{
  "n_kv_head": 6,
  "bias": "qkv",
  "init_std_up": 0.0211,
  "final_lr_fraction": 0.0
}
Each number is 128 + 24 x the weight over its row's rms, rounded and kept within 0 to 255. Layers, rows and columns count from 0. Numbers have three digits each. The size before them is the row's rms in percent of the matrix's.

# layer 5 attention output (transposed), 384x384, rms 0.109, rows 157-199, columns 0-63
085:130121105090107111107118124162125140150123132139131115145135130101122127075122093131123097093137113125156176134147156132167117155144136095105158096128145059119096100130134181149142100116095112
091:118138150136112075112112143109124118128175118170094172133145124149096114112143167114173098104122146117134176119133064108146148135078160111195180153133096165131117156112144080151122088091153135
088:122123114111139134134159130092092156167086148152073098172143102169137115136153110141129184135109146108116154112115132106131125143118095139082096133102135149135152111124090123121149115146118098
088:150137159115101096114121140082140153140136186140112129131128195124161138142120129152117146103144163159094170139169113120098094091114099141126179139146114162119104118141126124122118130071177064
089:170093127134090128166108135140156135113103101079114132127142139189122093118142136137145163110108119137132115109198078095114154105161100121134128105131127152080131138161153080133133135135101130
089:096095144122149089138101110106127109134145144136068138078130131159110121091079114137145167127119111146130153146136108140170154160133149147150098112107099127086136163129171095089120126145134181
085:109144130129151129132136163082111143176106153122164135149171092174144132131150105127111106151120107129104137136099145130146106163116071128103130112137120187152137126094126122094136107124126085
091:112142145111166139129137125114131170132147102115135146119097140115147113071103108190123114135099181143133124122102137128147094153129152150116116160128132148123155097141165139148165166143138139
092:116152145174152159151108150121137130159128123111135090139146129128079105111115119122123166149166114122151137127172108082154130148100119151108166104123125143139141136106162132103098119181139122
088:181117157116130178121062110127153154147135132085098129151090132140102152117156130160109108121103150164152137160167169134144119139099144151145118118139160127134140131133166131125102110108137147
086:136132123124116137072138132106118130113141143118129133132095111151130174140125094122188087108108147144127165142137145165140139169147102109100141145095155153143148100135139148118151164135119115
087:080111112111148144088140146107101192121124137130079147155171115151104118101128139138114121128158141136118166105177111139144128124108103137154166125110096161115109132104116124120141117129098160
092:112119146127141129128095145149131166091149158123089111106131138115141145157135118149124108153117152141113093108137113151106100124153132112103142086117121126130088117130159122127082150124104138
087:118158099140127156146114095096139113142113059120121118112108108147135157116162120135122113124163116131119123133132162121111159110118128114135094123151135127134118112114154172148083149128109151
089:149104129156143128123099125128151117120136115107108120179121121121133114118100100110162152152118152105081139129095122125144155151120110138103128104139098116163114136145151138106139129081169103
090:121115138159152163182149161145081099163162146126107127151136151110140112154116106095117111089143134165124142144097097140125132120111146176125129148112108114092155146111104113145125093124151080
091:118164150139128108123172115143119120102130151149130130141110115142127127126130185154125140163125100129119153133120122155174143124157133123096102155140145162102123103103126131106133124155112117
090:128133143153165135128135117155176123113157092116122161122116124119157134152097164145102142163099136128127163130110197138111118124132124117133104135139129144162149122138095130165117178136167107
089:144113119125154105110094125117129120131120126151130124134134129171165094099116089125147182111111173099134141110138111152170143121115178123098168117093130113136156149114133155113109112112105119
091:179141124141135133136107119101138167137104168210137135083147121145117131119135134088127150127179102146119104120172116105070152158127172103168161107131196134114113104133186119140122124158111136
088:167116105139073163130107108103110155114120112117144145133115155126139145122101113116146068109134103134117156080165123134105153138113100141133132132119138161100117137112137123158128150079135124
092:095143085103101136129102143121140144136130093137093139151092086121139175094098127147138175136144123118137096124130132129084174108126115113150087139108137151140088122118139119129126130161169141
091:150153105099085142122132151118123144187150112136165155095103176109134166122113114122157103143113161134126125108134123158125124174121148098142108141107082129115111110166107146158111124115118121
087:121136141137126156092117109161133141106128114163125121118148096132093171185096132124156066096107118098146149167158081123118121136100141149142161153165146126121106147173131166170127126115095113
089:139155140128135132115115127153107117112096121113101119116121159162127146142149112146105159100100103127139115179116153101097149120131096114111125114102106133150125125128119139134105088131131142
086:129173175148163151101064154115135132118120116108147092108132139142134143142118123135102106078147115150136114127128144159073120115083115150153117133120156120098135114122117180129166125169097095
083:103130105092137150105140136149144129115158100102139122150108144116150098179118099145121139087142154116116153130154127133111118126138169100133158148100153118144151168133127108123155127128171081
085:174114109113135131112166133134157137069116126133124112133161117144132119115119151184135164149147145131130134107156143135095141152136107179143113148172116135121173137120159117144145141123113113
092:141141114163125110137126114119136135121117152163169146137129095113082138141142116153103111129108140130116121134129126114170100158138120125168074142103125147097107144150160142162137185104136129
087:143162126114095156150154124163143112134099142171112110095134135152104133085122105135118077128087157152066099132204095117127088112154138102164156162103087157118110176165111120119147153124139099
086:092132118106125155146140104109115128133118128139150100080148158160171108118112115123078111133123116169122140142121138102125137102127146166112148112129158132130136120117128127154131122096143112
087:149121141150120122094158135120148149125170147138150176122108143129158141149120147128131128102172145167129118128152133120173130117111101186134110122135141149128126149157151126117154100159082118
089:123126135127111145142140095109096119132094132146139129131113084098117153125161103109165128080133139122129141133129132125109140119110176138109106137116165117177116134098155126104127124106129124
091:141111155118083152138120124175135116135129138106123128138081116090136102126143121148137114147125167124139131101151129126156145126094118135116140152108127116125150066147134173073127110105083122
083:116102141126146106135111111148088115129103102134079099118112151100138148108166127166137143132171127132151135156140145108145132141120136119148151133113132154109155107174132140137095084153126113
088:114117110090172138134099152135100102132094140140164122119100116131107141150140122131140169135132109163164140164145161103112108100134102122097140124117121114108161130140163086095162068135145133
097:124144127113116162150140133092125119126182116095127146184105083109180148101137129124141117149150150166095110149160137148121095120153146106134148087140122108134142126186143096130087105084183145
099:162097133159103092147094139115105108116139157128120065094128169155131147128075088164166124124093140133153118128140163108154123167141119137094142134086070134091158167156141105136148120117143160
092:097119131109151091141126153096163130126112103093121142102108080114122116155131096099127152118132124109119148087139176181104173092103126142136127124100125121148080184117073114068137117106153137
091:122134185140150179122096129134132120145159118093153146129118139082135134102149143106116071069143111142141152118136161171090162092125059134105167149119100163172130118106139121123086166137161133
088:148112108094151158082145192110138120126149146172141120120123107137173151144129116127117136127096128088127136155169157106152126148095120144111112116144170126125087139113117113113118095081109135
090:088134156165063119115149145147150132093123147139180116140113132109111106146169143090183114120127077135083103093129166145106111111117105168143150068150128135132127162174101148132125131141131114
092:138152122153076103096140102105117141132155124134105129110097123128117147185118048107104117125137148170136119117147115111138152122156138142138095102089155120075112168146158156138159124129088102
# layer 5 attention value, 384x384, rms 0.121, rows 158-200, columns 0-63
094:136110116167117122158144130107118135122083124109163107153113137120135122136128191125068130143138108115133129125157141168117148097150154122113163134086129122125125145147129158120115174137139106
090:111113140103158172091111100117132135178159138098144146142118142093110097144100103125140082100108154146101104112124121114125093071119123148092115107159151113147135160143118109100124096090168131
090:101143143142123105164138159115151134134121161116153174133117169124179146177120154121112133155104140166160122116142155112113117151132112124101139124142127155158147137160143132139090155227159107
091:122140139138075118134100178111120137126123122131135138124145135137101107117148121132166133151184106145139120114112101108151047163120078128091122131119138149136113116151169141100103138148120106
090:180092131116097104195126133099138173137088137106157158122104099116123132123112155108120147125144103154104096117151112139136171135129120126151142149116117112098143172163162046107119125122104138
087:131124109116114117141104116139143080103109143172118146128103132163098149107126164143104117100149124120120073092103137159103106079141128162128142136105095116127112094133137126132152092106110124
090:118135107116086134147125179114130158121162139130105123114116125142094132173107101131136120093134111137129099111062164133132094128109163134143082136100122152170151108110130090120119137162138154
087:126114158098112132149105168130182160140150100133132092114137131142084143143160105125129163113120137152105131096116102090083117122131105155126119119126101113110106161140129140102111115137129127
086:107147104133101130144124114185119118098132123090111143092143083120140102106106090119155149104132124137138131128150131128173136205133121123180164136094101158143124116130100134116084152128137170
090:133117088110139143106172122116130138141122089156163120107128101178154135118097123093112125149107128144143139150097144114105150121162111090081105074147133074139114119159119168095157135109116128
082:125147171101116132147118109121053145127144122143090151166125110129117096158115143123141094133100111134135169127065153109150166151123100145109152121171152122123129126129169155161127114085124122
092:142115146131128135114125154149083134124145194128138125112102107123162142140154098180098140149169157144116118148130142122147125096138158068149144127093073149127110135147116116109132108163168130
089:114138113143125153132125174125120119116130102161105128133105122147126143136187146121131100129116121152078155162118152119127104136109120115137160124138115136143124115123100111124140133073080132
091:100121143126104127168108132126115127117161163098094179163136131144135070108123102138106118164111132114141106163145100088116159150104110116109153156113102147124118074121108126139127173165149138
092:126116156146100138118138112139129152100120098084097122136118142098144140159129103106154135157103104108128092132162117104126106122129193161099094112136139114114111108095142117118102109108181146
090:177106143149147109091140144161131124112161106110112063158124129123119126104134128143135100148174127135164082087123127170083152165146176096137154147173101154143100162141107098147073115108122123
090:175139122145133120091139136101140135131131149169163130150109138143136101156097110145131106130109121105108144111181145168139141159111195083150134143131152062112161136114120103101124111125154139
096:110090135135140159097157135135143129109143113152165131144156122117152153100144160125124141141111131136119154130088126117044146141119161148103148127149083120136106089089127141126109129154144127
089:117123133147126168110130129140118131083149142131146129105113098150096159134151124077161129092163119127153125105095102118101145141136125115093097085136117146135099155099145140112110150111159114
086:149150134145106123131129116141163111152132118110141138115135104160095146127167111092159144132164098143102126131168096114106150084138132086157165141106129163104149120185119124128092124121072136
088:126109112104128140125111120110123126093110127121139165127105155098146108120141152110140153125123121133153132119118157105124140125147113101177155127117133124107083139131121147151109119128134104
093:160120105111144136099136121105138185083111110140115125120127072110107173154156155100118124141127137108110136116085123087122146096150130092107130151182143150100125122101121119156142120118061143
093:159120132124067112112088128158113151115119106119161118104154115128081130112129132160123118114097108166116117169151111137134142099100091163154172123116107149137172107120132107123108101130125172
089:131127132098136125123155126071156113118093089155080108122105094098119160108176125111130097103116112144105140147126128119110093114115117152121115166146142117097097110093131175114111140162141152
093:112155110130120143140127106146160095080146143149107132140123145129147128169130117142096174075059125103119111112125153101125115109136111160145130156112183129103152120158105125125128161167099101
083:158169174155097097154140149081136113136152133130159105114137173075091128109118113127168115068138116131107110119122134133145125121123139082147161098125165133142130126106142137124076116124138081
088:135137097066139140146104106138127115178132138140168139113121105167092155169140090145093143174126151106100141125184095140142111129149104120103121115093177128104144152078127092148155156120160069
088:137111133145104135132138178169126115156157113147134151091088102138101108103130126102117116073181149084136147100116125135101177094141113127160099093082139106111146107108139124106152152142144098
088:127120078128133120127164111151146120104122142130091111126094108122115103144114106121064086119105107106129135103134144165133142117140149110124147158142156117120153173148166107088122128175126132
085:092123135101166153133105121181117143113157119133158112146083160170119125184105130170174116122118189095114088125097157109121110100103133130170135117122144105116154173107106106106165129129145137
089:124126144116161111083143132137128104110144163136100100096090118122120125105087178120149120137121144164125113130078117147099135148147132164100104100113087142125117135131107134096137133128145137
091:102164152179144139108143143167128163129117134116161122114118139157100134117132131137127119102125155124107072166149163120140135124141134144143103135148117115148158125124146146129139151136154180
094:110162112154108125142206124124147120102144109129116133080113131122134082158146142121129103209049140149113169139144119139128114161136104143114136155112086122140126116121131099160152139160102136
087:097138142124138117165133132135117108098150088136094147125142087126135105192110173108107122123136140106168144120121136115132146114108115088139162098177128136153169153153123117120099135159116162
092:147120105105148091155155086144108109139131169117145163169147205122143122177151186132103112099159146130090173135115117114159106150127145109140130123146125133092126118151154129154119141113166139
097:103119167120169092135160127140160121124111149107120117062129142082149169180099130108129105127129115125163158112118126100114164130145117174128124128135171130099157111080136148132155128129139131
101:163128142120141108124170090133124135187162069115125147126125098144137142117122135124126098118127149133105159120190135151104107168104162149134132151165127102106146157079101123117123145128131168
090:117122149143111123127089137100106170112108169176146157183107105132116053113122121161104094089162126118118099117118118102113124119179127139126106131134128102147115163159158145116113192117151068
095:154082067127145118125106130111108137131091079132152127120121155111117087117119106151125135150148119171122082107152124071128088167144145134110117107159128131138106118166103119113120102153119096
094:169129108133110145169120106085144080131118136119109153128163116103089068184111101145136167125162126170110130105120154113112101110151133118097155130094090145076173150155154157151135154181137173
092:129103155096115132102100161110140098148114127142100115096208126150074087109093103167102096123154158111164125165100147106149202130153119089134120115125130125174126081129142105163150126132121120
096:158116154114135107145121108132151100148094119141135136127132142135119122117090146179109155159084093089129094154141109169160114091110136159157115158125116144119140133114094100123127139088143107
098:122134135136134141124126142129129090135127154155137145158105143118111166121101140142135106154115101111154135145126128163164112144129141120158115117101104144135138139088145070151168140179153138
# layer 5 attention query, 384x384, rms 0.102, rows 192-255, columns 0-63
088:142167137158120149112129149129094134085097111085149124147157090114085128138150088130146088161115075108126102106110131145143136103134078131109118102088076135173133152141120160128097151141116155
098:154119139079109100118092149130153106110120096094124114132119142106153117132138108130105099095144139093151164133154105082106099129141121167161118131144149149097139117109105152116165146126142133
095:126098106105139105124111124137140159146151141127137134109108156118157104115124164152114154150133161144148119128161143128153083118135159114092113165136112139114129127105145124161104134156191112
089:110149116126132087124134137163082115114150122128131123105149122156099111118117098142078187123112111178114116113117140146114101121086141106138127120141140154129128112122141122145101133149125143
088:143148098147114163116169111123097103130089118146169133111131129103119115114134124136094127135155097076090147131074111153138160107133094098081117110134123153127091140155107132145159138134129127
093:151145113142147160106101113111137108118098141106127152156126110090123101167162121119105070104155164096101143137149120113121109156171132111140141096111142127124119169118123134109118112151161100
093:170128110105125083131080115137123107116079093134144123153106157083144114158181114124117121149130162120149139123087121101131129141132163098150094128140079126106182127177145103118140137133121114
088:097130135150157091093130103119160127155158128149118085168111143133134097103126148118105123117121137123178114140140154146150106139084139113126113127137178127147112087120159106131106155082166128
091:122096150138109111133150147121135142119122083139156134125146136155153139076133124117105092115156125086125114125168154136139102141164139130098095166109113114115086108114079112145111166109130129
083:150067116094144125121141156113164124137147135118095098119070181138124148087141131112189176126127116150109125157127133134151063110103135168104123157136142141119162108157114063133102084098146099
091:138131150163156162093107144124149118117133107131115141106139106121109167160123121169064070088139138123153080129143090145106119110111115101118123101123151178108082127128132101129134115112168088
086:121123143130107143098136125131142137143149158193096153114150116129108143124098137078126154143115136139158134172118154131129084139128122118156102143133149130154103108085154127162132142145136138
083:132159155120162077094127166090139159096139117095132122141173137156134170108125135081125123125130093089106147147089130138150138118120138133136100159149069089124121162118200165146153160112134100
088:114133108151150138136091162117063148079132127127110138144127133147188111125127104122121131145155150105116143143135142105148093126099127117089150159121167126143161117149113154101087099087137071
088:125086106104159131143120103138127148142110108139094155131123120105126156158129149119153155147130103127107121143097125095113201156107108131087126110095130069124153130128143163116109131188172086
099:142169155118164124081175108135101138127069141183099160124113125093163122130146118118099092100147142090133131107135125137154144114104137122139139127125125148129122159103129157128122162113135132
093:130119112142157129103130134138086128148118118139144141130130138123122129111090127094132116126099083097112122157099115129135090114141146141105115142145157124140136129105138121168111114174082128
096:102120115100121141129154097081141126114161128129101130115103141114140129066129131160176157105142145099115163096148139143156106112118154139158111117079141078101127141117174188088118130130152129
094:137130123106164145129132148163150150167129167143100135115114174139166153139134123136086181143115128172118127123096114110110124141144119144131131095124064117166121149091116135107156137115128151
094:140175151127135142113117139115123123106129116153114144123113082104113093184155130089102114165105158145142143109131145096103114139130138110166088140100096177149144149131133090132156163137094134
096:094182151126130090102107125126138135124126129105134130127114098118139188147148164102152116100165132097069153117133090138136138121164158150164114127153086136149083121107138140115145138158103116
098:078105164123132113099148108077134134109194142127132088121129127132133143116096126108163098161101128144119126096106115129135082100118098151114161126158135156156131148152119124146171097101099174
099:130159151119120156094158134122182134137134120159120144125131112132144139144088103154107133114097128106097149123103133126098172171115124103125119090119147125107131126144140132146162128204112119
094:104147115132162139139118182130105149167112143117139154148142106168117115122138142086137096124137116110145108107155110148136125133099112104117150154143141141121138155125155118107162120108145159
097:095095107118074124113169124143135141127108139156131142103121144176128133161091152118124149142079121165139115083115101135107112138104101139118162137131158129131080127120127116126151156107211130
095:105136113137096117095107123117086134110132111161134137123119114076128108116078104164184120095124146105125150145074109148110122090134127102104153114127136127152150126164134094146144097089110087
096:093092168127105096123112127171117155130108100147093111116122101114111132125122145103163191156152095100116144115130164128114136118139129081118112084134139109126145146126139137141111110112135113
094:110108123122117116112133146143125117091124081162185115151098110103147149159140167135130163157120142128153182138104093131102161112155071115110115118118162109169126085122104132095164091103158111
088:126132111125124159175148156138142163098109086141157114071145128074131169136153128127132119159116125141147105098101105105110099141120123116123128118115142149089120131183119147155131139146113118
089:129136158132101133117122161120143113113115120132134135120139125119093127103130115095143121127159163136115143117182161120103123145118131115126147132131082107134112171057120098112115140170116166
093:109146164123093155127143142124137184134122115121140151161093101116150149145110161123050094137142121141121122154113093148055158138157100146185133130140144087096125104128149143147165155135130091
093:112158156112143120117124112109115115122106145105160116167140110121158145136115101146107147117139116155118148115145129149098130133122163116137171111125165141147107108166126123148172114130163079
088:181117173188152159131117200119095126121098117144116138109134136135151134130166135137092108142103114090128109162098148113109142124109140109172099116142119113153165098134095139157127126123130118
091:161130142097109123116142111144133120148108074161135110076094101107157145120104107138094151118079126110119132086158143153089159132106153126138133131103135114078103136114084162131117146137124163
098:131111152170175108113134117150113106148143131154119115153194172171139146167127120136109143138158139142121087137134135094127127168089128114124125170147102123114118129131169123135135144109159147
093:118102102160136104117149128157102117114135149164117133129149139129168146127109137101172130106158173134120135148093133140133129123125137123089127102104117155112135155159132105161110178118119125
088:154124132105090129152149187109108102084167069174120118102093129095126105073132070105125167135098090145118140111132143156128088133140138127153113131109127144099146085121106078130142137107132139
096:156147119104095090098139098158145142116118140134095133094139133113106136180115079152124171104114115117125133102109150119126138168164142182116125171122118123122178161156142169133113144119136133
092:138119139118138113117146146132110067134146162153108125121167147109111123098121109139108115132117150129155109120095097118124148116136076128104173112108115093142168133143111155145114131112106118
095:113104153114137095125142130110132104125133098102157145091110116140118110054127157131197144112167154107116150104114112132121140110134132098112156127133121148103137134123177156112149114133088129
094:129112145144136115129098186145091120094109110111134159146106132127103135106102117116104067152127146127142174161133111137142106107111117142152126164192150133130097130158104129135104097122136166
103:129139134147105142121132160129109120137113167132127099154123130071120128141143120177098117123098164128153127122149147099141185119127129090100119148082090150130129082139119195093167105151067148
092:128133134159098148108151107134102104155148130160141153162164156152127123139077093121176133149145086139149124185153119124162145140134082108110140110122138081138086136181160083136147109108122136
095:103144144126111121083096103093118133135162118142125138152148130170184127129140100118126155120129123124111122139096103090120197132106149161131151151171138111131173144126099168151100107149120090
097:090146122099144142133146096110096150093137103184148126097163117147169131127153094128075137102109122104117166150151143119111136134130133122165149130132132128100132159089152168117092157094120130
090:082093115117153098134131106120137140142141084126146146115111089125116084046139151144178117097163165111112135119149114134122149123147136113114102145164162123142107122144134114119102144129105093
097:137146135125091155127152139137132138108134190132128143102154125134123114155149100133078151127114133183139142101109154151124125117127083168114158122084093148096136136140123171122171140139167132
090:128132145108105135138127132139110102110063118142155157119124140122089145132082121179105180073113089124135121129103117127127185098133159097137181128138160125093142174147117133128150123168138185
098:153134168138133132107133134134097135136102123120124168064121135113085152131152137132140125150101131128160155131125103118105172149141102114165099117103133123100098133131134119111123135104129145
095:147153156159139167101164099135123142139137166097089120099115116118116085136129080136079097102141117141118118144148147138108177119134078116115133114122132139129123140127129104089107141145135113
098:119097125137141120134140147125123105156185159120118108113149106102112108150149126097142098134143173152117124094131140141163166129117096125133119113125126093157133110149102141108132119095148132
094:160148143131139128110129118102125112162090120172136146102116130121158150133128101133113126130105139072126135148106152149138107112160159108128117131133147144084127161181139152156131112114146129
099:134162149126090147171135132106148136147110140128129156162133138095128109153128149173113128100115143106123112123108120110119125130138091146156123143160143137086140089130118165163105105064132100
098:113170104078118096150108133107134162162127086095083131121068118108139121137138085147126129145107157095133117136170131130100173125129103143144117125135117134096159117141122128101142091145074140
093:115154123135125094111097132118103174135102129159110145135162125124160126162152149066100105175107139115146098155164170124140129085142102131135123110130133126122119144133113134119085128129111104
096:125102138139124129121109154154139101116115168162127116127127128128151127117144137105100129138124099116126128140108118116148145127122119130108088104097120112114170099138088153109133129140164148
100:136096099152176147091143131128118099139156139142102132113109149151127137111117125123147150154116094147113125129134136078134142108110115132121108088150093158110121131166151088193097070122130139
104:097123093170138115140134115113142144134132086116083139130135108093125147129107096107177144129135139131143126120128136138125141093158094141154196117153116173124168160121104139105153126157150099
095:122153092123138137123076098134056119143087128185120145146105123090133190117128137120090139108119123135132180102105133140114116120114187119112102140111070160146133140128154136107138168143135138
095:108085089134119131137160119130118162120176156152109160111132144132109115136131154095142126142106118156138107152121118152133112115107147142141124120135122143133135161131108083131126116104122173
096:119119113110123121108110139126109101128190155151159106161114101114153142126154125149144109149106121103158153123098121112090074173165126117140103127138108121124137110166123118114126110095124141
102:108108086146105120081127134134124102150161106085085136137108150135134135146154146095146196126180139140131117106102132096152109149119096124167107139137140085119154131127094120140156089092120104
092:151108114095106135174128144097093114111064103082118088155157115124120136155080123111134166151128136131161133190118128138151120106148148128150163133137118131132083160152150082136129141128148111
107:128160150114106160086129117110104131147130141143113133149088148072102134145093157161122104133176129102146126134111132140125127138109104155110136129103150124118143180152104143147110125122113154
# layer 5 attention key, 384x384, rms 0.105, rows 192-255, columns 0-63
091:134130128158151114089167092130122091116163156120109137111148115165139104152105132184172180107147104132145124109099154109151123149116178135123147148154131072127083103125156103167132119101124163
076:135087154136150095109112112112040085136118124110100146114164103118158137177080149119161095152152127122150171149133141094120113144127115176130144118118094152098135105104118125168102129130105078
083:095099120098118172154101133101077166121130105097104140140151130056153176132127091112090083160120130106137118114120124091093176127162103168135141115142125120144136103117110109109096145192072104
079:140159117168139114087135127148147157155172155146151099119142151137106135117144107139154131113096117114131133101090135127113139136121107124163111115110102118111157140110114139113162114154136134
084:102121124134101130102135153138118131162150156085092139124130159122133172158135091135174119158144131111153120116116138123127137132158137145185107126122129152103134093145123136117120126168128117
080:139102130127108161132118140159117149124134106151121067102182117088111112154141150087163140115175144115162134152167106157095165159098102136168097115131099126087139108120146165091113114182120141
086:113121142131169183124104141108126162114063153090101113110135175112122130121098127156163101104167113083104119178148168145139133123160111163152141092074140118139114119139132184124123156145112136
084:175115133137129141141066145130143078144104071112088110154123126057117163135152114156098110136137145129128109162122089151128178177150136132122102142137130127118181158121121141140146088146113198
078:095132110108117152092107152175054161118151144153151133094177155129117111167167095145099091116120129123138162141150131138164083156106106148120121128160126149159113123111125156121134118200142094
083:137147152141135137170098096160132174131131131087137136172132125123103151136106149140101087116129141127088137145138165148159127137130140145131136136130134100110065170087172114165124164119111104
086:109172101121164136100133103128141142097173087112150118099106113130118099138180109112178158146152125133137142095138125107093115134131089115151114094129133093136146164120108132110117116150113099
089:122168079131133135114126137103150110080153114096146102116165134124135108128182085126052097133111102129121105114110121122141142125183145122152146136118143134119121115130108133133113108114140115
081:116150159103144159158129122123123141110125099128135121119096154115129181162149115128123161142140117146123122158182126136061121154129073127141067085129147141148107121090145122080123127123122101
076:140174139097115114163107150091147128089139116103115137133158129144155136151156119139131150138174114134122137172141169143115105146109121130158104143168109137099147109156108141116133109106086137
093:132144101136106153145097145144138157127141138121144062107120123079105118145107119149133065138148080136103101131099149115118102142131110111104084145122130157093147124119117112131096068172102153
087:166103110127128130125095127147122158130150138135144129085128094126112097123175152157151152155099126126154150080130070096131133120135137118088124152124152084134157141112138116132128126149096119
091:131175125131129111131121127151161111147124133149092123089139098134105135108123128130110117183131084134083111139136134151138145111156145113147131171168084148099157110127124109117171162118089137
097:122117159117161145110127156098126154133141132143143145164156141123159097099153176115074156104094174141103152152116095169111095095126167149107102137100155140118122128129131099101152130132114094
091:139114122114118168123147125104147128104143102152134118124137117142136124128132138136134087109165085103129097162087146134097140173143097138196102155078124111106139116107079118117104131164112128
089:134120101130100115132126151095125159107145160132136115122119134107170085114134130126138076146113140115123067110133110125127095114136151156110119151087111163119157149116136113127103116134079136
094:163123158122137088128091088135143138144111182121099158116138100139122151128139140172132179106077166097113143179103150155134107151119122167147132104132091114130156141111158121120146135098121085
090:163153151143133109169134144094139131140103150131110155167077177146162096145132141096139144164085131179128101114105149127150103116128137104161170120139150182130127140165113137118162133106139122
098:140131075154102142118116106118145097104170121126164144103172168123123124123086162118130091136148110119135116116134129132156128160135097131071125112082091122118113141132081222114142138130124096
099:132190159124132183140167141131148091139135150147147123112084127100151112092104130097090127130107129140147133127131135118094151176144087144148125146127150103108119103135138157129150117159157145
091:148166106120139144148114115111123086166136110088116084142088141147168185174146139171119120125126129098160158110135133133143167153153128098132067096141153127110115122135155106110078131133076125
093:156146119107130101148146136115186141106211158142132159122115163073147123182129115176150148144136116132152126132097132195139105145098101112126100142143137133117096124111138142131117152109104145
097:165104143131110079132131133149125155154098141132135139177134136143123098174090135080118170053126123124147131102144108150152138115113115104138094089140145141098142124144128171136139101116137149
094:128140123158166122154135106087145126136170140142143121150152137117153171124129115140118178128127118107080129151136128135074168122143175144123142095136177100110142099095130136109118094135098112
091:120152134112120162104154095115159138091098143155170105133112127166114126133113161144129114085121165146180080147137119145119121136094119122142079112124153123130135143087100110121143107130104092
088:158086158131130076159144145143127107111069134116095124114163173138106112148156125114098154124123118096101112135151134127111136154088103177116188086107138098128119127118109079096139167097108109
092:141134116092094106103163146111161172115136117094142089132137103146165176136128146119145130128121112139124124170130152148142078136107165130127119095142145151117117137129126099130134106119120136
088:097124084098090113114163174117132132100111189143131140101161076165096126135096127135126158154142104120147123121122113141132100104117144080135143112103179135156161132075157131146123140162159183
090:107093188140099120133122133138169129147123140159104130128137116162070129171117144125149125184154107126134142134107110111169132114133133126140134111149156124134092128128152117159108120121138153
091:109093123139145147169129168125141096144104153166120092106118152165146141092121168090129136115137154169082105186080165116141092075169098147102101094124135115108130107159131143099123158063128157
099:110132136140114127117168116130133122101128110156120078151153127093143110130160146122126138137170120181130097149128117121116155113129102111134108094158074156108149111147090175073091123136124135
091:168121129090066131137135206177126090152107130161154121151118157095085101093104149124154110169152117116150066130116146126124064082102130162159110144131144161137141129109126101144141107069129109
093:147126165162146140118127151132043097160135111083165129102142066121149135131093121126149155123136102122094143140130083128167169125117152134119128140120110104139159112132102160138116127145115140
098:166116113105176103118132123119140166110089138124135123140108168147147124177135099129126088078141172105119146096102093102143118137132107099112124110118160120115108126145127132101097148115102110
097:110158118131119119151141116149147093141090159114124154152114133103131129102084098102122115105096129146101103149185110147110081126130119110149159068137141119087091161106126113157130146098143097
097:136123120105115135089119096084122154150140102145074170111115081098176101145136110148085170136137144131120117132124163113084089164130090153131094127110173113083148078103136121134121100105116117
094:126143113073124103126128126104083130112181131131149111138151110143144117089139149114119111135129170086100106101089152123120114110131159081107104172132101142155145162155141116151154097095110104
096:123114145113123160125100145104145128159092187158118131162134108128139144128124091124094129121121144150118089123070142125107099130117113158087108092122107141135150129139105170125137125177124162
096:127123172111121108145085116111120151100117125107143108131138113128137087167133141140162107104131117130144092120154131102128136145117127131137092135124097125118122137119119124123114131113138091
099:147134089114136110112106109135147123144126106136122146162123117134139173175136123138108124147118139161142125125149143132146114155104155135092110142125084173163121144105103129122160160165162177
093:119115087185130124102136138172135204127115179116089134099108127112160104109149118125118095145171152127131154124160137093145146114119126068151171136152123166132115122150123134120151124144075142
091:160100169130120105143097087148147155135076131094141096134137123127118162126127120135112090126086056103132143117107129151116137149084125167101132124124088150130138099138125123170126089116081133
102:100099113178134146131108128157145167139115160160119075166162124139144146125125127100122147091134139133142116125126135108094186104109140115147155099085117098142141108141115150106098128140106143
099:149124152123101088137078124097132180136133133109109161106141134113140145139106141130056140166132119109140134144145163143095126121153128103144152145149124117092131126141112129094151196099142133
092:107138097130163123151127132108089137137163095142136113135152106140103135133120135075152103130120162132106113116163135106151111128122117138143123132141117142108133104146109109133130106137109111
091:135086177145112164152152139134173105129152187130122122130166101118118105099107152110105131163131161143144123113138189167156108127127125138129146115147130135135130122134174114144174155086181086
094:108117069139119135132133125106131085145091156128122088149128140144160129158113126128130120102077117087117143144097127186081153120128043101141144143109127122124146105126163108171131107127120151
094:159159119110112150120111121102106135150126124119087102067132120140164124149142128169114127123135107129163083162120159141128108127126126163083144105078173072131142149113133134111109104130183125
092:093115121146141133146112137155123134124119105165170160140142117155082137108127126112190143138137135105114152115105155109131134141138160141173128141117122133151152151079165140138145167107068126
091:137124159133157122111155119136148129163119109126135121159118155120095119131130127153125136148134101150127093116127109117135140108106152149185137124129111132094146127087156125149106137081122120
099:145112111153090130127181112102084088109146163133142116175144150152156138089114090109158176122113120142112107162110129160143102117088135119132118136157124121148107124146127150120176118112099116
095:096127109099093154134145117107113145112119134152190153126140126119115124109117112088157093114113134152129117104165077158069130121158128104147144145096117087118111129132093160121122127128136096
094:108108159115176142133098124146155129143098112141164144207134105125127127113122135136134122122110131132131124126151139125127146108175156150107146158131106096117106114152133146118138126124128115
098:120116080105168150140136151098167089117093109171142120116108147152116114084172121133138188075137133169149114106104173125151110160124193112146124109094123124128129136117108165119110055122066110
088:107171185130142167121150142124104092141144182089158131105116128131122112127134131099168158119127103159108109180150151099119119111158152089088112107093144071095129124079124114138128141127136143
099:128134160126148129138112123175149139099119139135112122105120141099159136108158101100136144138087158104120110121095112119153099136134113130137091137103058153090166119119150152125106165120071101
097:114143138121153118133121136134162121115142139105085137134103115135122075129115122181156105101069130105139113117102134122103122108136136114170115106142128135103122125111169147109113138104151120
094:125084136147117136147109081161104091137136157115155157116159108092132121146119126170096125082121176127130145090145104109172154109095140124138108103142126130143113134143103169149146108145063131
095:136170126125161111158158085113150143156119105115150088086070132169123149077193115177171184134137104113120120137117184082094161110135111100114089133125181139161155093154124134155135118117121135
099:070130123116108100148114124127120149096127119107095147110131161137141156105109124167147108120105113147105138113160151125107158132082163120125145148186143087152100138087103126153111125113150105